config.toml
n_layer = 15
d_model = 160
n_head = 5
n_kv_head = 5
head_dim = 32
d_mlp = 640
vocab_size = 512
activation = "tanh_gelu"
norm = "layernorm"
norm_place = "pre"
norm_eps = 1e-05
positions = "rope"
rope_base = 500000.0
rope_fraction = 0.25
qk_norm = false
attn_scale = 0.177
bias = "none"
tie_embeddings = false
parallel_block = true
init = "normal"
init_std_qkv = 0.0324
init_std_o = 0.0
init_std_up = 0.0324
init_std_down = 0.0
optimizer = "muon_variant"
lr = 0.00291
beta1 = 0.95
weight_decay = 0.067
lr_head = 0.00849
grad_clip = 2.0
warmup_steps = 200
schedule = "wsd"
decay_fraction = 0.768
decay_shape = "linear"
final_lr_fraction = 0.0
batch_tokens = 16384
seq_len = 128
doc_mask = false
train_tokens = 109100000
steps = 6659
dataset = "wikipedia_en"
Each number is 500 + 25 x the weight over its row's rms, rounded and kept within 0 to 999. Layers, rows and columns count from 0. Numbers have three digits each. The size before them is the row's rms in percent of the matrix's.

# layer 6 MLP down, 160x640, rms 0.129, rows 0-50, columns 128-255
096:473521530482520544490504451472503447489478525477534474532485480507498436438442470510513513481515482478507497446497484525501471439509491491520444505452469535519479475492486532460514468493526514457487518476493507463468529515511568461501500519536436497506537540491524490505510486475484500504485501466497483501484498505494503475534482525491491508498508484488526522468476469516520502503501
102:541493499476519480506482538478488514514500509506545482512503511481536484499533496492478496525442520508480496494461512437489491563487517491517516514519504472501525498504487514514475467493547467448526512471496522508505527546457502558490470483485523469465474480489486519498513529521501504486480510512496498482521509499456528482492539524495503563524465466480510480499511483458474532507453
093:486535508486488486485490508515502453482498474525494525536452505516526474513532465481488486481518526513503480462462517493498491530492493495472507481551511487495506506488515416526445540487513538516504517473452471469485482474478488534444474508526478502500475534530513506480520531515496457503509480503467516515500499530517485516500518557507487496514459459503507527468523521531495525518528
099:477519479517494466458479507462468513498496473479504520514527494492495508492496565491498473480510477552479509475509487449474473528499510492495511477508462522499527446517525464523481502543483481522464547498504492499514495489531474456513491483471487512487455510462527471523481508453496507514502504487502488496551465523534509511524566517492515505506552486513508435496481546479520504536516
103:492531526518516536486472503493488566509437500506556530504478477524528474515531488533498481529494528521511518457489540458476507518473460473506523548523510500466539509507493508481510445531487487479483556445496476493526490509523499504467513485532500535524487508457486491501502466462474502509518473516446543505508523509508502507469477522491508476492520509533506558526485490462544514509536
100:485514458509515500513528460470514481504508458505500494485522471525478509516474516463484507498541479501459487498524500506489509533487480451504430541469508516500551494488537484483515488510477465510525554518487516515486505508483493511514511531473491465500484482522510521531496485480486487439487492509488557537494473512481485515510497506446456524471470470521511541526471485547535496511491
100:540518530517508490495511487544510508470505478486490555500542528521491464491478469488494439497505506508524488506508469510494530528512445519451494501482533502493541514538514466559525565490491529502444508538523510506529516537452509464516475481463538506483524521522496486494493483549464514459480500478540483530529482434512553502498504482458516523495494476467486487523488484532480507486478
103:478461533456483492478490488502485473502492536532464520489527491509509566492534472503524492487518477438480496509510527508493477511504487507516531532490505483535524507519491475530481477518498500497487500509458541510512501441517510521485506459529527501495481486487500495518462483444482493488512477502475493531473519512506437511494549472529510519453520525493478514515463466493507520509539
098:476505472502508521499439482528498506519520480534516508532486530514490461528541476555496497523511530475441491503514556545487493501477501494485475493510483458506502461506536474515465486509531476539502509461503458489475517497526484514495535504532447490487500510485494531513484504488492483491497484491493494490544501498489531507535505497439470474469468489501495512530552502461552492502502
100:472522541483534503501499455521492482523565492521483513508537496469481504528505494513487512495490511493471517510506514487524509496536515530484512515468468496507503534519512476483551544495521495472459494562529472501495467500508513422470543483484522492483511420433447476479532513514523453519518517464489508476561435503471506485463467507517512522492483484521456533504514489470517506489512
100:514538544484535492503497527516500465507480490469485457550496498511523451496481514513545482506482499478527503497540518512444534549508511507473505517490470496520505517503495513503495494508511480486525494469496498507514529546548485524493541494485504503487558518513478509544545474439470484488538518483463469510494534515535487433476454508477475506449471471504480504489490474537508536496512
101:497495486490538499509520531458502519492474523484512475520490471488485533482517469488488527485552464530481504533458495542517468471484509484462503548529472539499460520520526496505524457508487493454466461462529502514489470517515464496530497470495480499539484548478543549503510459492526498518493493532502509513520495532526457504477578474527454504495501544528517529507477511482499496522482
096:506438542475461527492470485486507481514494496482476516453493473524531513522503476537499523541501487524502476493527518460509524499529506483523497494475486436526494471532504467448506522520529509517532503514458480501482532496504530472507531506496503472455471488515476511485495480503479482486477488511501473516503464465499504479531448491487508463523523487516520494534504511501519477470477
103:540539503501493497501498514506500469526522486467536546518478540524486513496542548469512514505535507493535497514526475485529472502492482532516552512518499541465555529471521528498498452486522489448496480537469448483510523452492505513484495487451549466480496499461517534481531489526459490498484497479548512494546525477503509473489480527487555487482536482499498445497493461520516513522541
097:509469474528518491523505541457510493479458516493515523512525501441511474484513499534535495489503520509519492527516467478481514500495474495499494473474476435480484469477480478517501513524481486517461556499530502437493522505504455547499503459490498515520471562469538548492519439492497457483494486480500500494508486513514489468490486544499504475494501486525498492554442467480474504511521
102:487518517454528487486462524519470529527495476511477526499491499505499560557456534509488519466528516475507486485516448512515469497505540493469516538486513484465475482524479483484494505501509504542499499481498464493503484523488500518504553550529481497494530532545490533496488484498477501485502506514508502528504474502521503501483455497524528521477519478517565482477537512506472470527547
097:543467476468479519502486515515474498502515528465548498489465548466546503513539515481509499505498529528466515462511478501513539511525512522463553491499480559467498505567488491472493539532508501473527464493477484487529532506454523508488501502531507517519500534533467477501501491493491499501467496498487445469440518499492498456487509507501538525451480519446485461509510448503475482501511
096:483494488479513452475517463470499550452513483474481469519522514540518535494545463510508492518466493473485493512505479511523486525487467523475531485501456542529490512536482490465482490511470478475464458458483519533491507548502505499491473500469488518472516480503560477519498482547514550505472493530503491531475490431465489480482470500535492472526505501465508451517512484515503512526486
100:500469492558485487531452478532522459511527487515512488502511513489497476472440505499511509432492486505497501476530481533525477492522490479489528488515528466511492497517461525465454471478476501543449498450517494501471445489503525519503460451508478491472526503524471457532517474444500529480508489542484504495489517493489498505482519479563501476511475490553489527522528492479511494505529
105:485522530478460487500521483511477483510491494523457515528482481499530526518513533492506476507559522516472519490517503512504529560507501507500479475476497516523467481493504463473453493493476539498497523529514490490464502533450542519486509553472472482527488466549448507486511520523492488508494505542537474517527515530503503508492488534500499500515458495497492479429485495517535523472466
119:492473513481482504513501496485517512502539517520489518482494501469511508451477507505493535519491489516508475503447527554478495502522523515496517523443495478481486513497500507457472488494548509478503463499475506501531487481492491508475483515503497523483526514507535478511478507498495502529521453460476500440510539501501501494474528449487500518500501479499485481513531489479496539488509
097:500502543515515540522544516486516519531483479486484451503513478507490509484501504484488510521484496456534517483504536503433475510521525477522473477503519520464517483477522469532533527461414497514493525505523459534480457488507512476506478524525537512508531523527520483526474480482446474513501544543492501474508480482488534514547497487520534521506517515508493579503502497495489487469464
100:519512490517482486494526554503511476505539524532518534494475482524450496529529492502466500469523520457505505485449494528486505466509521504543499486510501502510526495530484516542451532515510511514538511519513489544515465526496478446504520456533521473500513539511505523467516488484508500480515515501485486476528510501498492524494532483510486516474516514490472510474503540480536505546482
094:467510501508489482494501492472517490502472460475540501484504517470536490533525503521521512500531508494495489532446458502477488538527495544443536496542522469446521499446506503523482490470542460476491499558549489484534465504533563525500522484527510515537496548472539479505510457535470494490478513469526447497469470491503532476468469479511521542499506510514512515502489478469525493471522
096:485502522525514514499458492500501496504490493481503515486515511509467489524576540521504523498507482501490529511442537528484503512477496490513530518480453466506499512478453489490493510516497506481468464472499502518517495481515490453521513487484519477547497493498522519467528488527509507510509535476459496496484486475494507498512491451538504531500459507514482527493496491508520531500470
095:471486510463534488499465470529516519512521466505496521501497547483494489539483483479439527499494485530506532507526458480523442486499567483455512485486548498525542507508540505517510468495510476581492529492510491449457504429514527482528510508565485535451503507480531524508492492535562522457504504552548524520531501502526514505537522450498526466500513469455508480502514555472521520522528
099:516507524507502502516512522491503506497514538509474459525514521484490492507477542476474496499512495470483507500447494509542536479481483448550503483455473496487485476490479540498556517537500473473536518567487486466443485505528487533491530499530475525518473526500530516516508514494527532473522502422540503482519452502482498500498551491490504470526461485536524482508502535530488489510527
101:461449546518465453464491516476470498452497476519524505517468500518492511518550504539489507506490498518511509528479482445526523519455512499429472510489517451490484502493523479484485475501510449501486501478509495537496489455471473510473461476471466518495495504444474496514537548458532487495503513524443448434494513562520474495464548511516513472497521457505538537504503542509477471496490
100:459534504496495532509514501456523521489510491518470475488484522507519511487490523474500520512510546440537483518493497488451499515515510493488461519505499480529543512500488497526436512537515537472503519511470472490487487511511528539455505485485540462483467504528495542507481515511515522474466511541510518506500468506522504511491510458513500527511467534520523516493472535519479500517488
098:503491508495452499515480483543514485499516513534490481482477462530499476488499568494535456480527491541496492473532448501499501471489494502513498524461483529489478522501524504515466480514503494497491483506489525474530547461521530521510484484494462483486514445524510525484526523544517449503464498441486505486446524491508472499543495537478460506486519528476476513505512519506488513468481
098:517523513499521501529523529512476484461494525481518490455496525539507473516507515494512452541519494538494493532474543488504512499524536480478465471545483466518509529533506488511503483493500496495517503528551475500473496501480543477528507509527574490506490453497523520498515495476533560481497451501484484504486514484536519537475452479513497497500501499542461492523500469535489532484516
107:516517548541517501496466519493516489492517467483489499483517510491495525494556472496470580494507542508484503516540494510498491504540513490534498517531506433516535512430515504481530480483488468474494437543497487486483490449507485423506465492447478489556491490524493511518484453558510488512493498526493520494522469508533468418484487468499479478486513487511461519498511525455479456466458
097:516522500472492511509471495506534467492454496501516493541496465514483484520493516498540507487498501489511479522479484507523554537514510551477552512495533489455534486493526530518543473531508497497463519444484502521497507495530451502469536475528480493510466504500500494497491521501488502511494497531521523542471544536492480506488514494549487496478499492511536498471524474450477514469537
097:485536471485514465499469484460510467477519521459462533501468498496498495473484493520494485520521523475485490525496466467514534470531533521502485492520501499505487450483519556546558541491459541525510456459502505544517508574477506483509530530529452484499508484442445454503503499534493473528482501472500492489517511480488521493550495511521508523544478516504462490482452490463509514504467
096:493518482514499484499486504510491529505495476465450484552474512508474504521498523463490491485453459551477467522500502530456522511490536523492498510480523545514515471461518481517512498484449469492532481519496512513485499530484437470545520524491512531478461523471496466461476540520475473508527511522505503534527475483535488525523517497547534520525504525476486495472540508505521531520494
095:520529489500505499530519516482518509520466526537477471494529460499501479542516515521502511491506521523459498487488539493524504513557494490504554482488525507526524467476507492470491517478532505479530508448505472470525480478484513485525491486514517504482519483514446500529516494477553486501483524456513516471521453489476491482452487479542498523475471481527501497495487532500495492487498
100:492481547476515467520494499518466509468521495471513484488494472540491471523545463500517514502482466506464519487506497486506482479489489499478483519577511473455506499507461483497519523530509528512502481529523510457516507503518531517453464528473520482518483499499544507498506496487516517545486466485493506495503468535513521533492510484490518485501521502520481492458498469462524469498514
098:494501516498511517471518502471502473534511443476511494516515526506534466484560496463534534458504471466519521519439526500482536528481516499512455514509513499512521483502491538525501491498491481514469481486485458522509512495465503530509480489488517513492505493471517498537522529483463506519480552474489474525504524475496501462479478456518489462521487517522521547498482537500474523503506
100:465539495504498519486546496502505525537556466497523520531435472451500475489524502503485518441466499474537460485484525505488546473508438515499534482458474535493460508504484464494542486496474489480507502521528499449512450583457502495481519510494489521555493497484549480496469493453501527501520479516495522507494508478506498496489456554485541502550497516529525488514518526504526489482485
103:472551529508514508494509463514505512534490502547514469521471513516537523531517486507500512496504502490493483454457549507492544502518511494492531473518500468538446486511507540487479454533453493478495481485497521511507492493507519466497499535504471478482494434488471517520487456524501476491536510502482501505460549487524525483510472485514508532499485514510530539506457502468506508514473
095:514468463512494502473510528482495531454466503474468469509507505507524482541492542489517498501500440501501505495453497505469514513538528538485474461502515473513478506516495467488504495470536479471525483527503467516520495506506488507504500530534580522509478536527506502485481510464472501458466509505510469504570492450485519528489529542490484506512529503507488473496522480512475492500526
099:491491531491519474496471510469503488538523509487532493507474475518556467502505503495541525479523472553485496482519476537524485512457530515523467441558497514479509465461485495513519506461466472512517508496456503529517490524449469513502456482501493513513512535468524493524529523492521506479459524554472461494522500541464476509492479474504496440560546549501482492494508486505522464525457
100:513501493507490493484492511502496488493483517491517513462499520478483473493498478503465460494509518513529518497487500498472485516481556501506486464549475513506459519513558567500509482512465522496480481488513451488444489469496479487489510520470489530514499515529520494510456451456544493516531511500516510469502558507507512520509531495448532494516510523485497464546553488514494495512502
101:492465490519513483483468494504507467468519506507462503508503467477463444479520528499508481459477464474544439456530524488511512486447465477504482472512525506482523527498557518509498490472486502501512528497487507547495513420479545526485471542480482461465484496475539467511494484493487510504508456443480493460518460486495478520486508549493506502490468483511510450527515517475487488488520
098:475484490498502522492505503532517503516534500493463552459526460523480503539516474455477559468516482492484529556494492463500524523478483489469493473463503503489546525507515492505484497480508495521523534525487532493544525507481507462477457464503505528511542485487513485473525440551506498497484495456464567510483496543515494482461462524523490529506459514501507497523525482495501505496474
102:511520493522560514504491519476496509465556526441466495498452471481531494534504521492493505485487485474479480487526435487540487498551455513494504514528461534464463479471492479507548485462503490499486534491460492480534495503496423518476537472474515496470490529470502480543538528473570482518459504514478534494492496455511489538528505541506496483537521535527510483456490492512498482482537
097:469505480526474515485485487494510502488522514510514511426558477535480498493465493491481469480489517471506484544510471521517492464560520505464472505529477547503511472491519490523495514511533487513537489476510506509542462452502527477492494524522482532540510508538505451464518500548495485471502510574494506451544497498474562487476509558503518521508494497481534526511487539488518520554501
096:475488504528510530531532512477533541509492576525515507536532501451486528511506494531515509469500506527504497504517511511517439469539503502525539482524520462493497507504448491541517508534482488546495537528478497527520519478495485511533495497504523526518494475493484514536485472512499514519508546540488493524504466475533516521487514491504453522486488492500494521490495534502509487491463
098:549478544449516470496468470520512491515480530471484500492538469471534522483493467528465523505501487499521504518526508471508518512493510467522432540574484497468481478482527490529466509512494506522488471542519496443470546504504493500533496513547510521506479519508487469501448536534479536512521501527491500502525547449470522524503511489489486472514497482526535476492474477459470499510479
097:491531467513496470540517512483513515498526502537524483543480503509471522533547478493530510506514480502464531503479478481454473476517508512475542527527535464539541500538512556480517504473501495493513561471487515487499525499532517458506492487513479491512526442497486518537514490458487473497507487494527509519484464500506526566480492504498495499514530532512459517529504477464463495497520
095:503457474446489496495525476536489509478514500523496540529485503494486461535452456503478526507525508507505508498489487519500493478496520472465488486510559505513507496488436518508532527485506500503507442517513516521482479480490566449487489485473508473539469485517476482500514514527459505515543510527505519507494485479493522487472509505494479469465484530467523473466488512530499500507514